python train.py --num_key_value_heads=3 --intermediate_size=256 --init="normal" --init_std_up=0.0413 --dataset="wikipedia_en"
Each number is 128 + 24 x the weight over its row's rms, rounded and kept within 0 to 255. Layers, rows and columns count from 0. Numbers have three digits each. The size before them is the row's rms in percent of the matrix's.

# up: layer 5 MLP up, 256x96, rms 0.22, rows 134-147, columns 0-95
# down: layer 5 MLP down (transposed), 256x96, rms 0.196, rows 134-147, columns 0-95
up134 101:147142146120065148140139111109141087171102124116132095177138105130136122109104131099136147144120147182088131090108117098142155118106133119152147139145140108118129094158144099162154145158142100130143110133093119145114133080143193119161142173159129117152116110111102137124110106168116156135
down134 103:120150159114124160175125106151145105125156105126137133139123121137097112136091101162116119104119149147153134124120125136192072141104058109127120155117136127146105121145132158115138141120145098103106121092117089122128134129120066154125169111111087116129133154139139128104148164174162176131
up135 105:151136098098117133140100128125129104114116125098139125115127113133183111128162116096107111133121109138143156114127147078115158091118117158149136131153130156125122106124163041151140096159121102139112124148115168163129175086100138152174136164123146086099125134143142082142150145155137121115
down135 109:106116139157130128156103152171134158121144115132096110096145163152132123143095102136135138094158126098166080196099140106120104111172093134150122113082144130129132111103159122141098143165081150090117145134152147133125121120109114139131186138104104144120110128127085117160100156135132142155
up136 091:151136147106105134137130154174130113095142126132105143133139130115121165056096140099125119121127132128113118103100159136133108131093087111108138114115119125158135126164137113179083112169128161141161100161143147124130135122128150139139139119117175076104106180166130096107188103139102132127
down136 096:085112143122149136142135119144181121135159123114120155135150155132087125182111158184080133122162099107161137142171103096110104151168140147146116118113118113142110124075099129116133146149129123088114124123154087143095150153114097127141115118089091155158109099125117119111105131161112129105
up137 107:119126133149171158145080146157145119122110096088094120154175130128135149159141156085056107113137090128152167107115107155140138099100135121111127152120134124122141101100117165134112074164156159115097128151131149147095129155144168108112119152126158111152130127097128112120136143097122163119
down137 102:100146093129138115169128102113158099111132167092104100105137118129129169146159141142102138145122137156135135123129175084169105132121156158099088087163122140137120131135139121090145174148163112124146098137195112106131136141156121142139155138136098112105102164124133112138110106120135077090
up138 107:134161152114116143135119145103150080130127135115167205130073173142119177127160121164125069115141094162129176122121131084122130166149098117113137135148134110141083124143134122105079101120119127157118115121109135118121126116132118121131160123126099149121120166105147165118139118110092122146
down138 100:149117144083118152097110168084080071140123140102150135144127149115129162139164097131109097137120163131149125113137143125133123110079160133157151128125141137109148106087109147106121153054140142162103129177114122142159154101127154170169121128090109140120120144102118142150135130127123123103
up139 089:135114107079118109123154095107111139116089123109171124129096130155131137135138119105117124128153144116099139146162094104117143120161136119182153141083091146121125145175171080176106127156124128133131149081135137159154104065112140117108128124145123119121123092126119140152107119127096171081
down139 089:146118132109097135077134180111143059109162119121128131113120160117129122135122113110141126147027110183144137138109098114136151139122136152132136165166137137109141110104094152141127114114138143145136144103115143121137119138073141148130172145162158114113083113139149112139134134142142128157
up140 141:128147114104140157136139096157122124146110125110128142106154145117114123149102170139120092123109103101131158081109148155131137133101099100066113135107131137139106175140094150117057126156116153126143162131088156132147157148132142100124131151136117147111147150091089134083184126088139129149
down140 119:173143115124111152153141115152094122130173105096095155128142099055153086128128129134157110121120110135100141135144172150128143188114110117094108115142119114132142115115117124116120106154155168115110168109106102154125135183156120121140114082125089123120144128108129149150157113125081164132
up141 112:151109128139091118106147106126140127142155107128142140105149133135093139113148115141162118075127131169115140120107067111092182113073132162130111123186125117114099146133127113130178147164124111130116161159105156118106119123136156154157118124128105109153148174122135130117123149074123178103
down141 100:140137113087113150147135175131122104127129117168117147157123144170126079112102148135133108127090124116138109108129113156145121053125145099156106137135148118101079192133120142088113133156171106121158141100086113138171112123122136123149155147131130105137168148084147134137136106136148094121
up142 097:158185080116134117110153112142124112144128141140171086107139131106129116123139129101140130145144114097075125074143100091106118119122133161093166107110096154149111091162171077155124123163145151096156121103135122123099119135149120106112163136158131112135115126134132091173143115147097109128
down142 100:150105120134115130117117112105125108089146136126167090118123118151135086133096085096134130179134145143149121130138148110150103164100121113095111111120144198146116141132077126120105106090161104166165147153123148179169146111123135115123158153110169094159141149153120134137112104100133102107
up143 103:124115147138143132155126126113132085095098129148116123145114186146104154144090094156129109157103085117122095105053112134090103127144105136112169139172131121155135125147146152159117146124149107108137134119108150149101110095135166115104139132134107115139124147097125156098181115115176136166
down143 106:099116133124128139168116156146112109127103202110132110171152119167119087165109106173151110135150130098124099120130093083134123143130137133112146117118164157157114124135180127137103148149086153099081118168118120142157116145165137129104122113116102132075139168108110121135142099116124118122
up144 095:141113119128143149117110121165165139159119139123121134101131133097128182075132131133094156125132143116137094123162106101145111179085130137082096126130138114133115159133125156144096107166110160128103068121113124160153119114154106074133105101126189108150096147136126157117159141110133148111
down144 097:089150145150141130155132129129138127154134137125128171111131117151129114127145120106129159115112118149150119176133105157149109165114075158118154089106122048100106154133101181117135110084146123144153132118154114155117135070169153164152090118102109114133121128118128144109121097120141090155
up145 108:162104159138115126115096128118155066089121087131138121140137128118176143084150075130111145139116127138105164145160126081175132120125141126121101129072088136078135142138134151145108126170099131133131153115085142140129148125131154137164153137133160120159140102141169137114160111097129129111
down145 106:123195143117118095128082097126135091137134100127139144103122154135132152146134081154152172132134095122150122149155111136097114095099126128144133121118138181066129133123116151157090161129162102129134122136100162159100163148124146107136083115162139126145138137129138114100102117103140139186
up146 111:139121149103084134108138143142148126136093129149158152106096127110111126087121188158161131113144160138150100100118099089132145120135097167126136133147152135140088117076155119119125135145061182130125145142113126109117180102126145157124121144121104119145093157152095095101139153116155142125
down146 101:102138071095094108145109139133111095136093099160119112099111050155154090132096132115121116148078145100137112159150119138138129093129124141153136112134125147149125141120124162113144086110141149168153146124163126149134133115109106154111167167166132145136152103119148152150129142143179152134
up147 088:138136125151137134161112102100119090087094139106170154136103131089099074107151136122124120120086123116144100095125146167098084130073127107141120152135153142148127122142167121114193104105127129127167125121126113106148127151161122141127153170132100138112153126130117157120124126075118107177
down147 084:115152142095136126111092107144125117079136116117139157125110138099160121115117137133081135118077127184141151132111089112136064154129141104114140143137125117135118109138131149149144138157131145148157103128103166088121149156131141141115146117160188115160118108150153095102153077147156078109